config = dict(
    qk_norm=False,
    attn_scale=0.177,
    bias='all',
    init_std_down=0.00487,
    lr_head=0.00798,
    warmup_steps=222,
    schedule='cos',
    max_seq_len=256,
    train_tokens=229500000,
)
Each number is 500 + 40 x the weight over its row's rms, rounded and kept within 0 to 999. Layers, rows and columns count from 0. Numbers have three digits each. The size before them is the row's rms in percent of the matrix's.

# layer 11 MLP down, 160x640, rms 0.084, rows 51-159, columns 256-383
104:497526524466535556460479461549464517447433505538479461562474510458546481512459401481453487500493515382504493445483465477488445445520493525559447461535512455564496427508467459595504538461546543452454515474431511462492538433430561486571477405525464523500477488484514506521527461468485578545504533560508467487531529496499517346472536463520499478563455536522544503529505529495483418483467
095:423521490401519516518539557456551521454515476466464584465487526509521468522454496431459459553482496497547447541510476547510479534447461474481465518501545484486491426517502529529518571510485461441471454533447473522459483499489523452583458470489442511514490536451494509456462551485514528524491500538532528474490571512581596515473531527439476530548487463489470433432503559546537494542470
096:486472497436489512542485444501526516505520510509430496491492466503538520509508548474406467528549488503503485476412479507507510443468532529607470480480473541515449414422458523533531513476494519484567449503538520455478499529463480468525425470525469516500527517519517588509472490517508466382518415494408492526509501480560521447537486423552428519575482548629478476522546510470433547443561
101:521489481468442490498504522522492506514506462468536504493489440472528474485491518465479432492497475386522500472533465468529472554492511438474435522528439492438511425562570353532491478534513476466483499567496567559452516496464476470471445498471498526473500434507480517515534475506492525516469543545480526547485504448432539458515419514451578453558471442530572553510511475511434549500478
101:540541515555511494460549455468477456546527529479558578419558535491510454495497447482535462506528486558489557453488537473495477554520546463513529462550557541495461485524497403495497543490575526473547571446488510506537466522450472511496477491451518535577495500540509465494480501496531625502563500550455542493519504479501468448466373524471479520513562477427521512485495458454496481527469
091:480452473530406490511527488490512519551523491444519512513492512473526488528455448496466575500631500507502507488530535428536526448507526479482496493520448484506583525503419536483441464515544547514467500487504457521536448478463435465590526504454546475463535502494567516583472443479502468536511456539510462454490514498488463539583468556515582501530472508507451537515507517564498459508515
106:414470496523458515567431495485540434519564531573484408513465598468517514531440584568432469479507474467449526481462483521510504509418501488531497498585487488455535489502508453497536475521467503408476514477502520634455558527434448441510533472556496512522551533510460524543571464529532459524446580509462502517484429504478444517455523567545462516399496513511484500466486531572522459529445
095:554536516491499519537487460509474488534555504453477491505485495461436520486522502475471523398509508519463484513515473496520516506529518534465633581473526517500427512472470533525459605498582489467428459508567441506478528447435527514584520426519479558496479526530538521504476521513554501487502493522502489463530515575551504533515475485535477460578525491567498568502549559497449459555538
099:509462500498478458506503505457495513509527517453573468515528511428493487522582536562497538498456513495428407522498525453447408489524504528505577477515534423512430489487511425453531504450490515476407491465513436462487573447509509486524485503462430538517484479504414501494494513595428484498501450502575467489467456491510504465457556494479411467421523480497517544487545448463507426471423
094:526471515521470517494499534518433456501521494525494532466507468488510442562510507467470470466539511471496505526516529541501484493516495501520514536542500474496544543490462517532529447516546481528587523509527519537550497445468530535492466516480535438494510513500499502548512447538494453591531470405497495511435514532511499459488412516482551514508521545526524492456526439446528470451490
097:481484523536529469445510531566510493554481460473525492478499505494474518530431443501527564537552522428466462431587535598544459521480502510510506435513545548576504559553480444516409516511526499525514526471511552477488504552549423497508518435563505538502423514476553525471568564484486527452523552532511501511488509514509514492518467583528519508570464553453536437479499423481529512472491
096:417432481445536481530510522503557487434497528509432503443463473496519497511404498436484516543492466471483410480535507497482537472413490500474510498505511542451449387501511550568532504508507452558481553441465547491473484494480480439503505504555438450484509540484458550507415532474493424461457497557539466541424531555476542508494533465447502477491529493469512470472463445547448526495485
097:500511424489429490541544506492510483527551478486474513525444541507493467406494501481515530578525477486495482535448501493454516520608446544484536562503531506511540529552470489468473499479472531438549443581456428443514496490488469522487531484444527483524599472469568536510503524533516526480464513486543552531463516456483482457509511459413518434518450566522532444500501502502428500506548
094:514565564580515454489429541506488529522450495449553449514538491527443495511435502523494480548565527431537575523484537544467508509526436524531573469509510479594488504385507506463543539547500541509515496586443443537535481508530407517552523508524486499481488504467529364460498533436488504476494499457509484514494398570553509461564448511435473486425503466511534493462417466505550437495546
103:532525461484534507455493511445476493475456542435455551570549503489465454466506497500519495447462529512420562534485530532490509482499490499488527522503474436479530539481473508400530484493493473429569527548522480467534528450493494553525492508453479515492488568576494454505521536550504573541517401496474537554467488508555514486478457537584477482490473508522506576444500463495542524494511
096:561529544502484496525489470493412542479414534471496517569534534496498489452512523493505523472520514469509519508567370519418517499556552516498522493525481569499480483547466523528506548484485497448539505535446477532562453544524462557490509559502566453494594501550558428473451516563526579425495451443571529469451515506506453532523481468507482537492535485452505492496476594563508474490533
099:506552485542500496529490464499427521518469552563462590558530457571509481449506453535536490510521433531471458464471416515445521500458529496456513528486494549435542482601462488497457482456507507476520535460548531487450574522563537549538469519489537534532543498460501481539432475468553537535430470454498437502514408446550566465485440472521538468491495472483595516475520526483489540512462
104:489496525510507438438464444464436522398442402578498449498573539532424469470504498548561583526453550517476480439496523479431513481437485527481444422523501537480475462494489506471464473467460507507498560527472485446523492507492512495475493441479524472453484515510528496504448585495463468415528433490470555417494471573503471492488500428478466464468441505545466519491496491508472507485506
100:460513503484528487548536467488477469487543547496448502529503523531503578490498604479520497476510528533471527460506547462434516433455553504456490578515515439515463484502440516473491520508515552565550475500487546542476463448589500492518519476461631531519560518554477486424541391502564565513466527519499534455471477508461519450486446490432567536512515549551438501481492462455508474520508
098:510502562383560582513522585452462475479551477513457482539516532509475501546473555550472437451537482468477488472473499525515522501534446446457545502489511609517495512486573497584502497489540537505568472473571505395493503476546545553477537542492594524526551523426472493583494548473549516568569509446549500466485482491535550520540475474513512471529538532531485528488538554507493490437508
100:536504549495526412555476505501483483536611549527582476470476519469476458537460554537475492540515462505455524494545514570549498449496484513553455537507541545467525457484510493513413468575440536494522508598526410485521444511535584529429505470564508482532468463508527542507571421516491574459478498453473504543455511503520463396446506494433470420467453479467553577521462461455490449495455
096:507554539551558434428513505473520501527565500488510510470550470450519502517526534441456495451513534521462537553494548482547527557461477500463496492528504551534521537500454547537485468493523492495461405550565503542518493512614543483514514557554464475548520519477535503532462506498475521513524448489554525498519494459552511562439586511561541414518489520463416486473510428487510467523477
103:548509412493475509638516473537527471522532533519635528538498455549459508525417515487491411532512434480489554512543509470511521490492434526528520495509454450539530505469491474407501527513522534566444559480613480467465436483534502497526470582498458476460487545518487470478456460497521501477461463468489459513512496492470508507477565532482447464455562499540475565461522491506497479470503
097:486502550439479356513494537526480502540505424493483484464465517509487460399534534508449542562491468514564465442531452424459445465564466620460569473476511549497485484486571544444468514519576516502459481594505507463533494518570420477444468488531490495583481530519577465519566538415523509610497466554535475451438508467528462521445588509442486480526458534469486432544488529479498535510512
102:530555554497579535488510539521533516485538517511455507526534518519443486495439434482485499511475528510539525443527464475543593478524507500429450423467442529514475504520543459482526487493468508457503465493410494486561472505595493558509503513466550536501548442440505468543567507541454486565445541503471572510478509470540504562506482491501544510489479457528509482515461503507530542518602
102:511465480508503530510473606539503467516571536509508446479551510482469476512496509451582527475517500456456503475423537461481534453560556474531483491485520504487567529400492472480501503470501526532524483472542464550469533515432517441445558546510599528484475515455573561551525498491520455539508557481525441489529501486495522451539388534437547475410480548441494498536480562411455498496459
094:488508415480542528525426478552529505467561506500581507483476493508534501473502456465422461556485508493471490558577531578511557506515424481544531442541457524518463473539555502468586527503523516495515494508598456477580504471471527476523503448477458532546522506562473500532495478480536478448509461502519459536545502487457482478484556504417476519519481486532520470539471478476544474473506
102:445536508499458475466510491486510451573546510449475517532510566558457487524521472561484493413550452516554505469532506474489512515512484512500519472558521567572521502495459560488480502545513497530527538474472487573475463551498498487501539513518549529484467530510480524460577446550480506575497515529455497461516524471525425482450475521484568407534432486525537536539463518510499597481576
128:492508553447513485442516503488544562497483478492468475489411550515527548591519565542507602535497514452567447422457455475511469539423539498487508466471439486513554492462477493562479454516520500547512452451488459559530517542498500524509516481532512514513428512541444577506556451468452413443520446548499453466446508563479474438540468487589465573559551393487492539429434456529486475537475
100:512415519422463494489485505467495507487512512571549553520482505508479485492459571513479457558521558475574555506534460471506484468502575498458451474448488564463514528488461509546470487499551476469483496462495543507546534573504463498482535536506452465508467462474536500480582507519436468456506518507515556546471489539573519552508495565562440527508433407453415489494529470586442549467500
102:543463529510468469503445506501475549463502558486544469487406526447479483499477472501544453474446542495522457461544421501554548474493497537491451556521458510514479461419538564499558513369452471513500483531529524526527493465570463478399545493521548526498549512483442487500530484531492470480482549428488521507519525450396441485384457514542470578542437496624481527400435489493470591508494
105:532479531467459487542447546516534490583472495509543475515519513436505482529475476459424405497542547560488527527554539374558554521464427498510552553417546578484416541478575491499504491474523523469571492532547520530511515543472499561467550495474513512486542495480495447450567522473489457507508529540492512482502540459507455533553561492504456532524554474448430411476465455536517527475515
099:469528542491468424463530467501502502516464590455495483510538485563426443475586444504477505479507513522462547474512474494513487533474481540444569550546475425490512484584445482534541493501491551529484543585519539457477497568490490497484490518549445469470411467525501504466429407470438508473449549555494492573491499522515506472475520543533557410585526451533515541534529496539456481553498
102:516492409536527528467497491486501479488440537491498567568442405452440544488495467500571522458498440520434469482457545527488493468560499499444501514532514422536460566617505539527499467530456537583454450490502539526471509490486499484456517457514520564503561540542486534445554520599535497491415525536588541572450402481486572499529518492503501445500507521501558493507540408551515459521534
101:456509421476487411524486467549492504507451496450544567556509563445499519496510539527492517542520575567507506543549473519537578486513585486462520527525511522488448555555525447535455480503515494504494485447544509512503491393468560517472458465535447443434538481524547425505430563468531580557396455447461483545552473458491481466574573570445540565449491453465478468530538506519497468429571
094:447479458430501545513477458509501549515457567522520505419532513480532500441423450410503529471427512523451481560498469531545500488510467498484525458498508533498549498506561415548474485473562480548491529503497535467546545510509466497408509488551461496482487473479529442521468513420541480515538480513531507534486506455506495469434520453464459531383495511437502494522561572481509529474532
093:557465555482525467478515584542491502475493470490569455460515514444486501490531458485493517592487564517510430490463514529519490534488488499471554468561465532514497473536561524512472473495581499516495421392492482545478515481490539527603471445459521489518524436446489480508591467532506474483553428531465543548529514527419527584491513460482499431552459538500410451529427460598496533460471
105:497474521489488533426461560490515518478436515600440491509480570502501498524446489574472393480456499422564499563515544516505431517469514503489504553505543499535528518492434459485576522477388493487444497478508521501558488485450496510495414536471495466536437497530467482506522496503457584516565496467484519487479472521552413477498454494520461524512502431508470459460451523660523531567579
095:516522472501472522482511519493517476559456516510496468491506520566495480518578559489462578488462500469485512521471504456515511452491523512466493497477517474498492485586529466518535432519514447518507535457506515493476491449595447440487516555442479573491556443514511493508544500528517581552446492551560497533457513545502446538460419497514482537553508500542488479552412492510510432437545
096:536535567543479525543437446437507462468467506560510511410516422511496560450503432562518490534414516543421399525490552503460513522503458531540480573536525580460459481480532412506564495467503423475445487439478503475471601522444570469471478513572496514519555501502456479549589499530539540469480539530493423538481589530482496502525499487501369464552481500492512466581509464471508402514417
101:509505505442539584502416508526463521496533524511432467529596500450513547449562457450498534418529598596510482503472468483429470515574507485449558480510595543555487502466532462525504486491472489494521449539462478533511484532406439562452480480463510518491451562512501508473590497448501456619522518471548515489463555475510491574520452436515445503534538462481409449536437452515546473502534
087:478403442471491506434412443474463525476580547600441507485407549519518425498526553531497529507505505435543484531507502485462498442501546540501532506494509439462406511486392498543499532505500491477460548472479552461483477558567536504498459509510488507450530455510481602519471520538492504491512554559505431481500501479496448560535459465613540494557521436430450488482486524496515477484479
097:364564484458530523510501509492504495524474444483536595493533530491425498455553512594530474519448484477534538577495515472593471619518516509505559570500510479460549508514501441552519454499504519445492541501556546511477441448509544483531510538516434574462459470496475529560501466463518466499432533474510489495528553520490511456495538564481477426555554499456542423478536489580518544548495
097:570528469546485527462492464511460562457482531528516455525503521549493496518544471581506444471485491542452517523533567521554475545512462497471474399445535543528447526454413484428491496511438465483562469539473425576544470469523463519446470493469484591495509512477548496457515456488475517483513496468515481505498451518517494514488560542514513509523487509530530492501507511459482473576473
104:523509513498554538456496531417510491549530511473572488551498441507518527477493472511519576479507479503492476478511479496507516515461419524509441586489430479513536536463435447483441559440451521551481506482479575541519420476524487553477536548536490512474509525523527498507426523541554542503522607445491405477498462528451511549502572476527490600468529477458495552476551567510448557497490
089:479517464527535515532502513506465482478550534492479506505525523550472521510485547444488558510486547579473503482495497551364479446573519555448496615528524440496487530468474548461439541476472503518470454482537443468468550409461497534507564560460523530483499511491468538508547481415523517559502451408470486485496537501457507454451491464507523494582526519526446512495499480552513498522475
106:515519528494473463552526493509484452490492480522419444524519552441522522423472561483536515468459484505509500484525465552474493460429538468505532479523533509489490480494524496420506510545477542425524518444515544493437581494475538414494505469565462479499444501473572549450543530532570486507553532517464516493476490536464450447537574486443485551519505456512484453519559500424460589499470
094:634455474467510440495512540512463471446540486471517528451544525521531491450511439407482469440512508542528519489450546441497576523428514505516517482514483414470559470493420488505419595501468498552493589469517546521508503526550541556499448499556484519475426488461490518529473528476455483576474417526500420494533506539465485564449509506549432503502522509513505551539531509522476541544447
100:503463520454492483406470462456545549543456471522500523444498545499504561518514487464502452518563443459497477522474487568483489475504498430510428493462510475554467512510502508490450569476555511521458533479472559504529462570525520459459532469550521470461501473497501486474527486543482498539484444465515571526495461500546473498516570483449565542450478489432572563560521465463519510470521
101:485563486486478501484534452551588509512547501487493500434540549470456503469525527460473480446476544550522531500501495460535544516454487456498572533468536547480588515436437448498456435424512475548452463505446513472503466557445467467502478528538542532556448523520582503531516451468484511480521477395485452420502475543508517416602507455500461516516512537476485524485573479536398538464593
105:445489531587538500554468516509547536499526436460533474491478465569532457573513519450527525534513496444532489495508491391563530494514511496445491480443417508605434513535513467516474441547458525544469487463512428481528497477515487483508592462469545449543493527463544452536476505465466442464499456593500518515473443479533578549478490504494521465487528481497552450511478534476542466471478
097:510480553498450451519499464448472443503466484506489549440486354527551465510499524515522566505444478570458496507553516512522501489511467502500515484419518472486510530548523448478430466525474515499530456479456564498488438499554488504506521530477540498456477514538513476539464428390531390516513437587489557473546463505476475593449547504519546481422546464499404498497537495531538541540478
101:549500503503542495479530460530508542523492504491482514478582506474456533539543395482504547489502494516445511492521467442489510502566468505532526521391453587526510581507582467518471457498469505488516466475490430512520453459440484531491459410554532402540481550484486493498531499563488543466524482450528432567497502541532543568523566503574481529491536528486487527530514444470500521510596
099:468555498484496511517554482444513475515455436496520527458560451479419484495485499438494506551537486502488490441499558497475614481510528493563580519524480481420511526535492497521450504458509489544508560426451487538496502459400515503487503573507528493469531513520525545515515469473487436443540487592515482533469526456504624639546501509525448565558539501468484490461460500450460548488463
092:562507490488481506520536432495449506496434461493482488476480476489502494484442493529504539512533450543493514522459460553544546504481519479447466524479490567486515474463505574455488533495443475447502544498508502570488515459452497530473487508468471556503486493558571494559455516469549501490483421561473509495481536460497521466500436459514502488491494517491449590484475500471499548517429
105:513452416527512510516493485499427511502527495477507563507500480505461533469482526388515503466496534453480490461546486546520492460530427485449471498488574433537467499432571527460502500474488483446537502475510520514486570532453445449550472507472445430541373497505423452447504435506494486424503520441479428487530491493465532550455507408498447491471507551487390486497438592490482613496548
095:551484496585493529494451525497551485507506408482489471512529525478509507497410505502541500526551470511471534511473475421473531464487496503506535525436493506474403531570501543535513505579518516509546510529532502485461480527575527499583499538462504518504581516531530498540573494484483514464567482531507623470514508446446502533499457466495508486490470469513543511574446494520536421495506
097:552494475534441523486536447517425502441588531514501537430571532464508480515551475447513445609462474526530557506511532464439446484554524534510525524492519484551458556511525518484446494529486465499484449469547523478563535542503547526462476510434451472515524511494454440472501547565475525563500541519468565482470475518490430550482467508470462411496516468460502466501511482454524484472606
105:451469480510467478461475450528541513446499549480481469436545585570503481524517488461469456537499555499500536462557571496553546488491511481529472473464531494520416544439459544442582435487480506436542523510556470503488476476457521538508505461428496579507460468481465499464545461548512475511500578541491501409520451513571541551520524405480531484516493485554510535463448499577500444468433
098:480498574542503488494564515519576486482452501488531453523481502545469516499563450520580530560439526542446526511515537496584474520474454523536486548507453480486506429504515528503456441557403499506436526546447482568508488537563570443536510526507515402536572488536482497453502521443482408546555480508450473489532489529532529521482529532451526461580505526517512559471532516456547521509422
097:428571507568498576446529534497426563519557598494529435489439501503529480469468508521523499449519454545478510471423444495461554512499499457547420482481529472551497456547468491442464504509560512497435467442544517525563478483495591573524552511447475537504514465465508510393544515549514447545510408459445497497505493460554493463477472480533498505419460435445425490495496519487505444467490
102:481471546540491502527372470470496537464402414495435422499505508470484577466492525537503350518455493466530467512510537515471504493465527532447447496525438517468492506552434509523553503521466501507480451493553552503554485656544459501529544509568476553509472502488468489514477530536512571525520581549530477514488498503528528569487598481494546540514506424516553597495450540494484458588485
096:503491452460523508523548469542447468488486531436488484480516503495546478538495476461515431482428482478507529472501525504518516513490512460549454453471522552487549537510531458479497509529473474556481577543478437526539353560559462425442518544446509462471406446532528569443490493502513499448525475560537480475595446502478454469436505573419526472550529551588475431529525479514469475540434
100:531541460542513497517523453462530478473528558548468429476543519453448463467476452616541558462495529458472478491481474513472430438523511509518501489502464531520517455525509547540481377486474489497464542473477452500432571499513542478585476505506492453447497473456444581433517557507496471482517507490514494505554497522513474504510495532494550500501435504565533562495489496468489578561547
104:527536552502534531558553497558574521496484537498494548504457501507427491543440472452570500551460511515532515463467498482527429561503513457453449534451464532475537530436501541492492533501474457470414533513479476510471519488511485483447450490507464503477512467493483497541479494473527494524428524398475535516443524461498537446453537565524465522547521578543490421550576521525452526521561
098:536503504497477530478506519463434529527484451512547423445514514519518448451567490618585507532460534520557504539493506487516487434417490513515470496501564482505423524473502466503560592427448502461494473455460464492474523519505439536470525499500506549477461457494482525469612423496506523481476570565479589481483542454478541559519447434438477540529501465439514484486471534528551529546509
101:477493542527442573518474490457491484490508422487424488467461453491508471567509536458468489453526448467551521523523508527496542487463480494483535528487513450460509503433546481461457485506452504510477500518456503531477522458493508475621482483499511491476500512513522503480455460481520441449559500523464478459457481537539495493504453536524485515582492473557442580487555441461453502576514
106:497483498566523506505513444525573509466573520507495507464508537496429499501518407539522507502452433470544479474507489496504512511511538528494480425527480499575513453521579468483483627481462489481483531533419552459489554483512539501500456563466457495578485547468515497523438542487485552604481434492518467587425512445577513432436491481430513399474434510503511558504494537412545533500532
093:503479530496491470522534534472522489545457473521471529528405576475458514489489426511489493462551535512517515513545560462517559446541464526568556516479459474568489467488449505532520549430478492518500528565517470579471455514470484405502528477556472518492583461439580547493433486498546528524520481524466540488477559534525486476510540482476544532543507532494511523461509461450481511491481
103:485487599482515459540455476444489500486519492510553487495513517520507519525438502475512476512543493420489486483526466464513529504470397505507553479471479499497482505470459550471498539518501498459476486481448515415495526475513500427511506397427497488446531437437514485545478490427390425435516580493483504469486442515480532611544511507504452551528501417512500531526500490522527436510497
102:523518517492454479505538447542481517491464450519436487610507527540448510468500456461550516426517446512521452606497471498532512568539520535485515590523507529514554521479476479441524527476457477543526448512561553486520446562585485415522535559462516486514558535515529482499513499479572506523489427483447408540509540490419518540501532487554497498515428499570463504508442525535498493497492
105:527554504503443599498474583459512541502452495492488467510530377534551511509491525449465554478518517447500495407491548508448531475499499456496513481489529507455490471492482452544513576491535437467540460516543526549473530483498526509504500420443445530522471461516540476490549498511478547507563469479479484494531490476475602546534497478478539476501463489491496529460501521516510485510447
116:496579496544513555447452520552485646502544521556416460507487460431477486574447561511495458560541486521506521549554537538527467524535528442556509454479496506461530504491486525531552584584510488616489532465543457483616561520473588481503525472553527494491561492489511519502506521507556471455439480415504509462503519465470502446492471512492513552530436449526549484581504517508527544498489
095:504546535445508523436471483522555483535417482468547425562500527515545517551508494490459514475465464529525536488497486471514474515534467459464497465460487476489530519501481480471556544572568540481542547530512440501504532506543481458517517452475408498542436499454519470536546496479439505544549471441517541447540564435532503494460524568497431502492530500468538482505453434557573469538587
100:457549454401474434504530541488542534498500491511512523518522494521445574469497590526496543505533468550460502536531478495507499545468502479486560460502549511531495539507486511557447500486412470552458489465474432492528510499469534472530540473482446516422500489504437427501521507489559475521467488503485460474516459563546517498532591472481465482509547529521544476474539501495507472517471
099:507495506509541478490510476491511478524426495533519485532547451565485529537542536490578468486583484564520468510479483503510490528459450451529540544526507510519521531497525522459557476544525497458514504454511515545469533465509540559518434520483520435499512546475451516530532520565482390534476420513484387488526529565447556536546519503592512464435531507498470520491477548456480565476460
100:473503480635512435516478551485521479508573505542467485516471483498485540475553504517543591452484486535523476496549454448593586524498491489534488490469438547528531524583505514593465453488473458479458483449477477478507438499543490479500517495423509546501449546542518516475412481423454484489468532543525429528485464465468556511461461557486474462520528503480486459482534595454510430509507
098:453511499480532521514479487519487430548520494519502501498415474529533552540559552533571496563461461567478524497483511503519496532529563513477585516551547495504558539529532519478584534570567500478448483564516543503503498467514538514465525541542461442540478490546522543592543513479549494513510493536475537526520556488550553485542585526534437541483473473488485469480506480483461442491480
106:499571502490477475469463448452514523549423486584524462502422499494495557560487463545456500512514436591510498505574528519495499499510570499531515482536461467533527480565506568463452526496362484474524518487506568505547542572540381476511497600507517505494541491507506507486457527511471390518519443516500497578515469481573585546532560481504526544458484489482526469457504589480552506445529
106:471501572570502472521571526464563480498534533457452522615509508409520464520395484559529412512462495516491503482541513445528489507477539470535467531477488571492557506578494450464510512502536493477548528439501519528497487532482535592491521556405530521500627437464482553468500501557525524524501479461500470488468564475462481518514459536532475439527490508543463575501578460533513428457530
100:468498455524504547544487432501529516394466487475495509490526497497553468472542463484546473509516506487483467601478511405549506529477454494495518541522545473497461506540464481522542490500525489490475462512438429467486515475531492557463474459476442507433486524474502433468606507474472476494512478455530467519456546498452497518493538555533494528499567492447508422578532495535504491529478
100:478580561559532532515502455563493480549509505475447560512521528453586562531456526440576509476448453510507479447378446430511516560441426469486545493536443547567514455488470549499548472518557486499515494537540463461492514497468510522498549414523498436478459465513471483489545466571535500449513493506524552500480530490471502454509487477591526532506540585513492415577480485426511469525481
099:549553479441458513502559541522505475515560496578437529549513474458497447528494492508531545551485508454479574465542539513520564510568522429523455528508516567552562481497496540497518481525545487462455425562507452501469446501518485538478451488501525524455501526646479445572419517494504538500498544510459503461509504529480519509469527513462569508539485588491531441470521435519450543494555
100:494459514536513549479550489505516546558546547456525584561404469490519470488533491522513420550537422587475526509524505493481480498548576500530457517499492520529478521532510507524557487407486463471525398536447471429535453471531495489514563469486508568498489490516504478484495478549503526530471504528501537479491546492519541483564549536505408508566482463473502432437564499458507487482502
097:440489533479524445470540549531500476497549538401458478531475448467500466546585570544553544474534471515437464462480523522582496478501501546515539481515507467494458517454416491475570492527534525507500439509520496468480492450470522509462437478462504515512486472506483409522499559460447523553482505503561470489507507505590525507424540468446539480521514501539487530494487478524490516465430
098:480489529456529462529462490528550520484456489466545500458498376531480479478503563463520533472440511497525541519491499526494473450489490498509435560532499474518485506545547520496516476473530461474490473459474543512494531566491467510518536524490476525474512512507490505514523537472431475527462497503578592530509496495464495489445494490530421467464534478463542489572544484537518549522466
108:506482550524469460484478411544544452528457530498610478471503501408559509521460469495489564559537495449465453545478511558478535522521500502546481495542534463511475470381497553455477474495538601542514504517476461478460513440527505527450569501540564573514537503495479487541462501554509543506436487430583535471491422431543445482503468458500511443461505539499524535506493482464454473463442
099:566452405460463464496504494476544488508446522525550477535483498524542583486549554493496529449502486520523469628445436527436487470554489532524513520584516471460471516496462515510522549516533504516523471513542455531506503500518469551440507550520497458528625493512519517515487466538502533511442486466454542488456451462522437482508500509549509493426496507438575639532487599488444547494513
096:560462443443503438491499488540486506522413539465461483508526507514511506526524488522474402507402446569477495517414488473463480476530514484496426542486500531487490435587479488546515430588434476556491440565455482444555515471486485401495534544515445457451559426548423486509491504539484512486452446488508563489520537516515468551475522545521510549407445522428510543551498534507493447577490
100:521544530492450528452573513502511481534487480509528483523462507511502560506547456441572495412460494422493523433501515392500401506487529529392523504553537509508526520499494520530495522499525517529486543434538497403503480439433529511458500541492432476486385538493513479480533506502475537570493481421500418471507440574508518491455478501532448464459520433492487503473529515526474432530547
104:525495447453523517562513480494494545450464589572496576486522480466484524548511549520517535472484462451510483444500549465540553496463511471566506506527466418455484527463443485529491487431477477570464474493532507512475571551508532504483509478511438506500464439507500504556491488541451529445519527449543509420491542532513570459498542487567500540503484504477396484533467519489515446473503
094:520509435527539456541472508467514511492572504448534443496533508503549467541535459506533438588487446525470527523466458488449464486506540485504452426428431526484518471438595501571519493539452481507489486480392445547473564510452459488533494497480584525434418469550553521455478468539513477533468463520558460471504494465513532449496418441501469497485560521518505557486545506491496452641521
095:474521495470549580510544490531486550485438579462482508463457480494542526589504507474453483515459552467471483522530517500439542468512513516566470557436483525434461461573525513525512452523523482441497537496487474425523554534450494480513453492512448515507518532525452483451420505563455470569498568516539517511512521501562510453492500490509500510418527530475470525488582536451518461481515
100:541512540554519447483548449469473482491442495533486504495510521456482480462515518443501537502491612562476506468476524583487508520495506455501507559468470437483551526472523408453461487498492518524464504465408502525487480562488523485523556528523487516514467461524499522463479465517456463530615555470526511475595510559528485437520541514495497531525473482555458577540596459515571505476514
096:495462538565569468565550491506487488560527454502559499468441485505479456484481568464516558574500575470488523443462546499503447543497501586513423514508498523519507507509430428487500555487486498498494517572545489512492476541528517498492486523512499514500486466501489524509406470469499505374438516434500536486603529534492504492430498548503512497410452527491530471554440589453503500496565
101:550463552471513586532544545504486462480442543479494494511458448490459466468499407498529520500470426501535534447513516563486400451492485534474517542529482425552508476522413533504542580470442499516531510515530493455499562511441510528544508504535492499558594546434439503506466551528518521528475499414459410499496494490461498502506452513530514543550519500517499479506488501607506499438457
102:536494500508465451463580492520510457560613493457486454519534524548441512512594464491497482448499504515514481470531488442561474492475488506477479481509492476496493510530499492547506465586486500606455531466472497419506459531542491489511420515465450479567511498575485411502444432471466533458536490448445429524535483537532498496468551539575506460527508561559542600517484481446490520502594
107:461543417552517499531517491556516474520485405505474485406511543510486513550547537532496481494427521543507487537562482523558561510509483505459481468472486523455473529566547508470570574447544504463579496492463473457540484497454466530491529506518543554421466526550462512525513524506438559464468521465521552454497524442503471493439421534500474445501465462488501462541569552502505427525506
100:458506559521516447527525531476480461558477534514493541516507520553538506486532487496487435531529537473537520495504504510469421468501497496497498520543479548539466474522487470494432501503526512473569569465456549556499412489536447486475462527538491416518533478463471537494458542466481538444492502567523481481476496599526482547498503480457542520567458459562450531507504475528553488499495
098:569512461505445529510541479490474571528484464424479469503504509511530486471480527533476434486604577415520540536510521530480507495517531462600452541495432493539496440466498493527550491576509519439512587506538451487570460482497454580458414482476580495565495492416510556520439473448472480552505523470423533456470444501431464463491511485466523556470476527450499442459471460480493519497547
102:490442524533583455511464506472398496488548438577520573505545513543439444522472530432564568508396487485459552531505529508411470495456504497509460430453449467531484446442512452545440494485574475471473512420524495457518530542502554456476472558509485460531507497540452490442543501529481434437513490558460522527524544499572618486465580538503493497453498503515488510539518521467447485451574
098:539532445525544472518443447516542512502505509472505455537437470486509507534553522605472421514505508484528461493527525425556504482436440482501486462503540583489559439538498487449541490485501567491469513461502521493604467561511554528460551536491523575514383453544462460544496492501517580455479606578558494516486544476481476546461462534506526490440491431465486506557491450488511494485476
102:530506443491517562483492547520533477488443535500493483535520435524566434485569504419435534494562508458547567585489420499659511485461535551474508437526484477462442507565540542551548494561505478513578458502462533458485483427495544589543420469511525461486554550524572479509459561470493481456514555559547533550511477526419567491482440498513544405493495561547509454515513435431502513493464
102:490473508517440565512471544471431506512466517496525468411509512533509561447491552455480433478516468536497498517473500482464518463536491552449519505561486479500504519425450563489548513524525506495480468506532481456485457482517509553525493449570482519450469447467497483502506495500523571527453570489511550468556512525526459493593526447460549570526488554452502489482556450404508480524450
096:465558540484560498545485476504428520511512463519467516503490397448538517540463562434505521487491467554485494470546505443462460501499563521483529571533481532499479545562557419469412504508521499510454437502508507469456465605491454441499525495518476515469503502529459547526530511484465494574444500605544480459561492493502512477481511449556468513455489525396559494537542537545504455539581
098:486476553556434521470469504423507525454573441484493492504514488498510520462525504495478464496496537459499477421439527527506502499513496537473486475434485481500506478525494439490552456453501440505429520528503441529478481500538469495451446475424543468464552522449493552462535448502503561524482592584430482462505473517528532505531495532566533480403554503547509496449480528445435463412523
102:447537525443431461512432457490534468473450513550579499517544524457489496504527471499476522489528500507518547485541521503541472486428482480446515453502509531515419502536514441491541520535510564497582548478466569513475507491499428468498476527601472496539466466459425441510433507477439469522513492508467548534490573480564492510463572535475496525524507457509441498525467528510516542522520
099:485498462524495526579516474525517526502481470485600528514538488488500507480490432496475466500507520462464522477516489487559516503453550507510590429488541492504513476523490435496376535455488475519491511539540440536525475566520499478464503546551499464536525505457587481492491438497554480447457485467464530523463498490571454507537562506550481500452470515474554528536468455406501397487524
096:563478439488529417577465510607508468482486411514466488434539472492496444451427475502507512541485535505368565442567544507560533489545443564478484546481539552538502478473539483491542447510536582544498507540465484526451501450415510425514490423538560484503531473500501440531440497506532507474501480494450460560473421495579557499538499560456481574462514453482528531461486504540512494471376